{"n_layer": 10, "d_model": 768, "n_head": 18, "n_kv_head": 3, "head_dim": 64, "d_mlp": 2688, "vocab_size": 8192, "activation": "gelu", "norm": "rmsnorm", "norm_place": "pre", "norm_eps": 1e-05, "positions": "rope", "rope_base": 10000.0, "rope_fraction": 1.0, "qk_norm": true, "attn_scale": 0.125, "bias": "none", "tie_embeddings": false, "parallel_block": false, "init": "trunc", "init_std_qkv": 0.0259, "init_std_o": 0.00473, "init_std_up": 0.0259, "init_std_down": 0.0031, "optimizer": "muon", "lr": 0.0175, "lr_mult_qkv": 0.4, "beta1": 0.93, "lr_head": 0.00439, "grad_clip": 0.5, "warmup_steps": 95, "schedule": "wsd", "decay_fraction": 0.617, "decay_shape": "linear", "final_lr_fraction": 0.1, "batch_tokens": [65536, 131072, 196608], "seq_len": 2048, "doc_mask": true, "train_tokens": 955100000, "steps": 7706, "dataset": "wikipedia_en"}
Each number is 128 + 24 x the weight over its row's rms, rounded and kept within 0 to 255. Layers, rows and columns count from 0. Numbers have three digits each. The size before them is the row's rms in percent of the matrix's.

# layer 7 attention query, 1152x768, rms 0.044, rows 446-447,510-511,574-575,638-639,702-703,765-767, columns 576-671
087:149171133109130154153126136116101121140130071140141118181132164114174054133133161157096134140085160149142133122143162124126136094106120160173131145141122161128134140152126136119109142108121109124112164130116147114127077141083152100148068155092147131140084121112114150126129131111107151172
071:109062105105149118127136149192110118158080126129085095077143087097109135109131155134118115132132116127117178100123142124124115174115134149131136122093133131078166133148123114148162116094104125134125138119097113166092088119125106146100148121108074091155107123151112136157125048116132144138
083:158163128101122110165120124103121097109122140123130115174145140115161055095142134133119120114094121149134149136161144126149177124132128159158131128159102155134106106153136170119111110123140095120126153131114135129130091136132175079136093128119117112150072076099098144100154143098103165174
067:167097136093111117132111145177120109146118116113114151064164121119083062084157151210102133136112127147129164124105101143128126141115145116158120163105107118096147157111170101121119120110112116157123167104105105127112120128098139144125164129120112125115108104206093159157133085127161117130
078:142134143108141124153099127107124069132120115130146107160150153110147051168143133141096158116079164144150127104125103115112134134124134143170135117131111121103126119168137177110106128096131107091115131135133152135156076168106148093136136166122132117113036109124111144121115111123088131198
070:106072095146128118081106143194082150102115124105072156088126101093114102133147152110073124154125129163120140086151114135152123181146153137130129157104122133087145129123108132120146122125123128125118112115086086176094128127148113129102169103129124112118082131201146152133097118142144155127
069:159140153128113100135102131136111118134151123144094139181148121123141078147110092131107115128107146144100123132143144155106161101141134173173104137116126169159136155129132137118133105131122105110150119114120127107174101111121132088128094158124136139097096068109105143099119167087122142164
059:154094137091130124112102118126106134102133151163101142101146114114115138167145127137154136042115132173119155142130113136131138124122104188125116121172138119163126169152108139143113151150163120157123175188145119169110092179148135113098179089088156123137158142175112135130120083129150119108
097:148140150104119143165117139102126103132118095142139117167162166121159047151150137134098140128083135152129113110141128117125152116101130153160149121139111129094117124141116180119111136117127110090105125125135148132125095166087177101135103149109140118111089110114110156115141101126110139175
091:099074120136104116100136163213101136143119113114105144054149106092110116109126151125106114143121121138132155094143117136133104184129162129120146158071109162064140126128123088119147130113093142115118131105078084170107113136096127136129172100115107124125084111193122132171118126136126123131
066:123137124131122148151172149121146117130113167131122127083130136142149154110101141102118158118144108127127136121059140087113104145143139116094144103152145103119101092102134126111104090123130112095142094159120115095118131128138176108089159101160097148080122148179146101081140159124175127142
065:130142112147123130103137137115093120121138137107128109177137130125102101152146122142097131134157117141168114157147119148157127122134108139129114155066107144113130101103151135119141127068118129123167106101119150116117103107103115102109094171085126146167071130155150137094136145093132123149
060:124120096103077098094122132136172108083135128141148094129122138083097128153124135135113096129158147141121123088116132100151147147159132147138182143149142120125128136167113129169093143150134138146154118153093147150113155141145105123140145165146124100109131138149145147119092111129163167102
# layer 7 attention key, 192x768, rms 0.0379, rows 125-127, columns 576-671
153:158130126164117124123158115122171097128119137146146124106130096126112153088096146104147136101080077101144159086110123070147100141168182161134185122127122118135125121122102174132137115105084142116118102101124087171101153110113105124110133173194086111120137138145113094162124121123160122125
166:135132151095136144150126159086123124101097091132122148141176144083137072177176130157084137124080131146136122118138143115126171111115097164123173188124100142093095083157146142120099143122115100061118142145118127102148092097112131099148123161085165115138057106142117128109127089114103115179
124:148088113106108140071125139187115118137143127091104159133095094110123106118114157153131139158164140134147158103146107080161138125154110157139103122083126091114136107125130139141104104102148136125142115123105103144112100106128169140118159103087086131119123158166130160167101122120159119128
# layer 7 attention value, 192x768, rms 0.0441, rows 64-71, columns 576-671
102:158135101169096081126109104132140106127165155118147130067142134143100115139129121124110133102117158146163097117146104130133113132159146108141171099140117129102145120141111099132082119124153177123146174149125075140090122116125142110137141120116162149112133157154096133140135173115078147129
102:123148158136130158124148149138096110148145122148118142150104113124102075165166106142134105115161122090141151127113097135146155134134114129125173129151153122128137157146081093164076124160118122119175157165148150083159086103127166214114113128122120163124138083112145195103120103114142081134
101:079163096123147131156108135112134145149147136152105158113137137116135147123127145120099159079095093126139108133139122167121157098121135155148109146138099095140152138140124182122147134109113115084121148143127167163119143123133135125159133094120140118112140139115110168090148092126091119083
097:122139145130132139125166111131089120156128136136139137119161145119100131103131120125124099158109112152180175117129139166174120113117100074145185159083096142108143175152140119127129134151129125089142168144129082102111158146133125092176120096117133125100133110105121133136131109122093144121
102:150125113160116141106135186125115152154140127112144113134116153095137111127138161088149130106145148173144178140151172139131108088140147134164094127084160109144112127119128130144134121125158121099167097153143148159156178120127106092154129101139135086181111128109164118145161114113116149155
104:141103128134062097151127151126088149132104113115106129134145126123100124177161137118097138160180120161088126120120113129069130124122074098150135134133117132126110188118132130180145108141118129082162135104136136113121144136150151119173102127118105107119141100138133171098161122155114124144
096:134110123136150113107150115134134109176133143173141103089127101107131118103131124116160117113159150130123157148087101116129127131131148130114118169122102170116078138123145118152187117156090120143145157118180135123120105138181105121108124088101139142114113100128109128107118116141099117113
104:086102129162089103147157123136152143147143159146138173099109131128111101169137151147147108144146104126095132135130147128151150169094126147117130119146090126142136120116088130149172096113117069170117151112120102122130129094112129094105123113129146164110118139155157134145088063143129081148
# layer 7 attention output (transposed), 1152x768, rms 0.121, rows 384-391,448-455,512-518,576-582,640-646,704-710, columns 576-671
103:123124124111150085118117118116120079130099136178125112132109168129118166108141125062130119088112109117102174106150133126163131129162118125134126090167121099154178080142072131133077122120122127162117086142135108100132110157129124102139157160150101146125133148126120132122151183087191152122
105:098163119143161148145109153141157101121163135135158091122142118113138116087174166123158139135130132132094092118157144130122135155120081126122117131154116154154106129115133115125099075134152102109148137123137170126132140123110110098118113134168126130116136130130109124135178146179113131110
108:127105122092120183122079157102137148092094146146149146121109141119104084130153119148143124118104142150110140138113160126163126144111127168178110131151152136119119104160116117134121116103149142099124142060162103146171087195106123109111084091139139080154105115130154142108153104128150127099
105:103144100104127128136120133142170149107128142127103168091107118155158136121120137139116155134120111117090161138090093096148125090112146100124120157120104153131122132112159125187150108138123134156108167145133137108140131126176129139125152131112115168107086109163153105119134170132130141155
108:118132063135133125147115124140139124138098158095132125177140137150156094129102131122087152095142128143153060130140097128136130146134148143091140101186085156122113130119124091132084155088168117114159135112120153134116144118135137165092144131126116143135124092118095157124138145101114072109
105:106129097072162122123147146155127097123132144160155082116147171142137157166135105127125150136113159092115154160083100141129177140158177114165132133161119113164163138117153115155109136118143136151116121114123124087143119195110077139093124091128135117133109069157117098103144151126139095166
104:120116121137120167117148101114121112121165110146165105148137141114146178095137158155074185091136111111137095169147104144139105156127161114122133113073157074131138092117135140128134140174098113110106107140090152113097117117099106137126149099113117122154124124139107098140121155120120161122
106:136160108121100148138126124089123123145101094101156177152157141159121129114120119123135139111116122145116129145124175134138131134105112136158091135111152145141109103150113164150133120138097109137130116140149119122148109154177132123134111180145135088114147149132115115121146144118111163143
095:119133119088112108137110115105130110170113157132159139142130123139093149168129102120153119154140124123128097135135140169122093173136158105155115120164139145185139155100131126106134152130130154157111117143159146109138138128115079127125158100141104130084121099102109103116121110129112144145
093:104169164120129146151140147108126126123126107121147119182120150127156153121152114115104119090119097120115170140134177105079157141139122131133112124163149118132127110130121120053120077116101070090111104129108079163118062139152159107111098154116153121134138141141160137169123158132149119120
095:158135187110082157137157062132103121120109160121145095128062149121151105127162147077147156124143118144138124110163145126142132124120138093116138116175125116126166109141105125169130167079170158130158095098146096121126096101141126173151138095160133135103162135159134110127178111098142119106
086:077103139091101150087126128111138058083143098128098126122160102117145141107122148117104147125099169112132116126136169102117133115123175100085143142106147125167140112136163124124173111094138161130111133150110152145094084162156103087084186081130146150112131123147133164100118125105126112160
100:124139141119126139161139115129107113122150202110142135150120135137143112138116137126143126096158108127114068110106160123136125160133171079116138127150142141146133111148119110138117180146118106145086130053105114089146144149104130172124129150096097103157175125078107148109147156076098127083
096:157139157138175114151114088137138137068140147150179131095184107118102110127118108165191138111092151116130136145095132107111169153124167136145114112118155104143117137178097142123123118158105095158089143140153139135123105146150104103106155125147172120172118132140125107104155139134118134137
093:128136144095140156153131087145141122122150133084138099123139119129101126144158156131126130194079108143128137143158165157119089114103139122150114065143143138146140094133170115157116156114097133105143068171103130085098122097109127124126164147185132164161145120118121128150152099122120126149
095:168151142131113164152158171097105144127127136125123154113145104105087125129125109157162117137120164112172137111138141118137106109096099123147075107166120098131123114139103091066077109164118117120114153136124093155154124138126116155144136116147161086146117136077118047156130146115135112158
100:111153120109139156129146157114129138085089115112102107147151107150141125106154138181137175157126092159131124088097137106098125100128111101117131133170138148133135135127154124142136141134084101070086110124140148196146096120113142141168132140108136118163155133116128114100107092156127130166
106:126149103121125108153183164112142163158149164142105154134191106115073100153120082118110155089089122152106128102101119104100148123080104115075120133117106095103163113153131158145126151120126158141133111107119137161120133103122159133128132128146141146145121147148134128092117103095127160146
098:107119123167152133111098141105150116154157180163139106134129171107128118162134137121102100144121176136107129137091123154138159126155113114119143154153136176119104146116161105144183142123166124099126130118167156154068151106160135138110158145139137169146108132141104127142118058106110117157
099:128141100104110130133099143119144088171138173137147156135136132068133100141152091108093124139131120109158125102114111096065130107111151149119101121140101136117128138164145127098109129139169093141142103129085127164133158147148141132139078161134118120130103141173125146142149135104125107125
104:102098159101106120090144088128095142143178107148121125120145162139088106132115146129134125140092155118122129142147116153129105146129078115116128125120136106108129161121130152110119108139137128140130208117096136105139107162130146144157166114154139147118123111126156117092070106089145084113
107:123113100157164127103099105143116141134162133114082110104096110091148154099095133130152102125109116154145128136148171122113090137107153139157131132106139131152109143080137112112138107200093137131140122138113160152155103102120111107090181157133155093084115131126118107102130102150143121088
097:124076158135113136140142140137162133122139138127118050130124115157139130174131133118114082139166134134135153136129169145062146086130126123151135074098080166121130143145089165109071153142164159111103137130108102105127142143077164141103106134159109143123134163137099160108162125099174113136
101:078159152100129097144088131117157122128115127130131127132149145108182139119136145109085127122152156121117099115171124061172113122133147147147096093109064128136122134127135102156166132149137104145169106138087112120159193118126109148139123122112141150108160157123119109146124149135131147139
099:167142129164118101112104129180131092144156152189124148138145123090131079201118164139149159112152098123156155146127138145145163150114113110171122160123124107122129145164140168102122133160138103145144112194110119117133124144127138128144134147101108115146093098104108109118127147156100151168
106:134101126128134123132125137074096138149094116126142115144168134168176077072100123115134155113131132116133128103123114143108129142155133081129138148111091181125111097134139100167136138141138121123141108151113145102123118114124132122154120120131166142127139119137094167136132171130121134163
101:151104124106181107142110146142118172079095103144072121081152104179167109156125139115101156105143105095142135121119101155103112136085122169124118104162128154161102132102111144159122112114080145106148122168168134087115137135157119111144133115103129143122120131163119118172142128122149112134
101:137179130118104118149113128140125075116142173170121103146128171139125102117147113099122158121162106151113147116141135086133100136120160142130121146158147143086136158123152140146128082140105115143129133147115075166134156117164137158104132122111121118096088086118125115123158137133117152159
101:132187082093174129137087130101140125131130087149138162116133098138155087138139122129163147155159131143129125127144077121120115099114070155102126127158107110124137118125076132114152094113108132111128086098113112144164118123121118109111094153158106139175152148132163120119129145126109102124
100:109116110096126089148127086073162157114071091137089107135108100126114185151160145096095135140132148120119130092123160138105089136116146138156137120093134134134123156136148132147115127142116137109094137118122156128113136158124130125098156143109109174119121139134105101132130140152122097134
116:152139133123111132119165134085104151118103135142176133107119136123098136106121138124134135148153107122153180108126156154146112106126120081148144091105085117139137153145123135126124168121141082132102095123150127112131098103150126107151112147107139169160096079111128147107137189136147141138
111:094161147130132093108107134136108116130114121120152135068122102102123134103165139124139138142115127132151092107118159123088139110150141112121143127173112118121139135130154096081130128100122117114159129069120117158107184110134057096089099154132137169134133126106100103133131137134141147131
108:108125109145080118124134158168118108137152132136121135114178149114134118128150118146132104121127147120144104126162132099169169110139151175091157140138116131149173145119108138088163113080136119139105149079118080143140125141103089141047137151121084134141131177122133087110117104140159109137
120:138157133172133139113099115116113159149153110109097149129099125113146164093108117143166121116127143145084130183120118150109162106111144117118141138142138131108171088127125062150117116107141156143135140109105127134171107155182129123115148172115114131088151085114147151137135146128132129119
109:122135103117132122098111131128138156190147172080137113117152090158123121106123137141112148107128125163159108143116115151145082125149103157134132115129141172094107073106082104145118134123123138183111145117108122110091131084104155178146159126125123090164120163087187141185142090115148101098
114:104155130105155144147152113121149081133143128115099117164128151196119120139096131073187123112072140125151180136133166186126122143117155095153167201127139161156134110129157104096113122107098103128151121192101159134106111147155154119110160099138110104132123119103100112168111130130124147195
113:169128152114168156148100150166146103146156136157171119147171141141108129143107114134146121074134093162115113105165105140123181112136136130113078102124126116108150103123120146147096141124130091132101106192112106154148124096108110164118097145128125136169119150167160181145122157130124093139
100:118138137182137144145130088142132090139145155164128113102151115154119096084102151125085148123126153164091132171121121109141160127082112125143127083125158112120116099151106133118129156112152109163144153116102125127129161113129085150129124139136117116109121107136084135105124122083130109115
094:130133146144162172103098165141114147111138130127121108089103173132149164119092140103131118170108142096133128084128112122135101159130124130139071100144113133118137164120137108142093093152111173122115123117096124122160100147100111078123137113119144111126146073144122149143173160144113130144
098:145107107094089147132125124156158061121084111132134184098133107130136132126126127144123133092132112100148155124127101101145110140107114169106124159114176108142137123125095106132104090130090152120153155130119098110128134156122144106124138117126158096154156131128149145137103120128140125161
095:095097117165117117121153150118096156117148133166138114128113154114137128126135160151100129125062179099104127123134150082146143178116098104133141167139125127120141126117138166159115132125118092149124176082142113117161138126168125096135114120114154147146093166108142098131107079148111130102
097:157157137135138149129082129175150157120076111158124179129141109103105185121127104088099136116114101187128157136121120158158153149127132195149113118118133102166099152100111117141130151131148142095147150127212134137125123107116108129143099142127116152134162099175109132114117152161123124142
101:106095084106077125135145107106150135134111140118154144170134151103129138140153108145099134147128142096122146120103127108153162089107117140125106078140115157112152112131154108142118111124139147135122117069142102158104119131088108137163130148107099115107155152103106183141108113148116114125
094:123127093101099179128095083128167098172107132101120125104106126127125138116088107122123157154116134147141121138122115129151108119142114155086062150144130128127136116155133163108114125119152183112116138099123115156089122120160163100118101155154121077177127081124153111175104150135075150111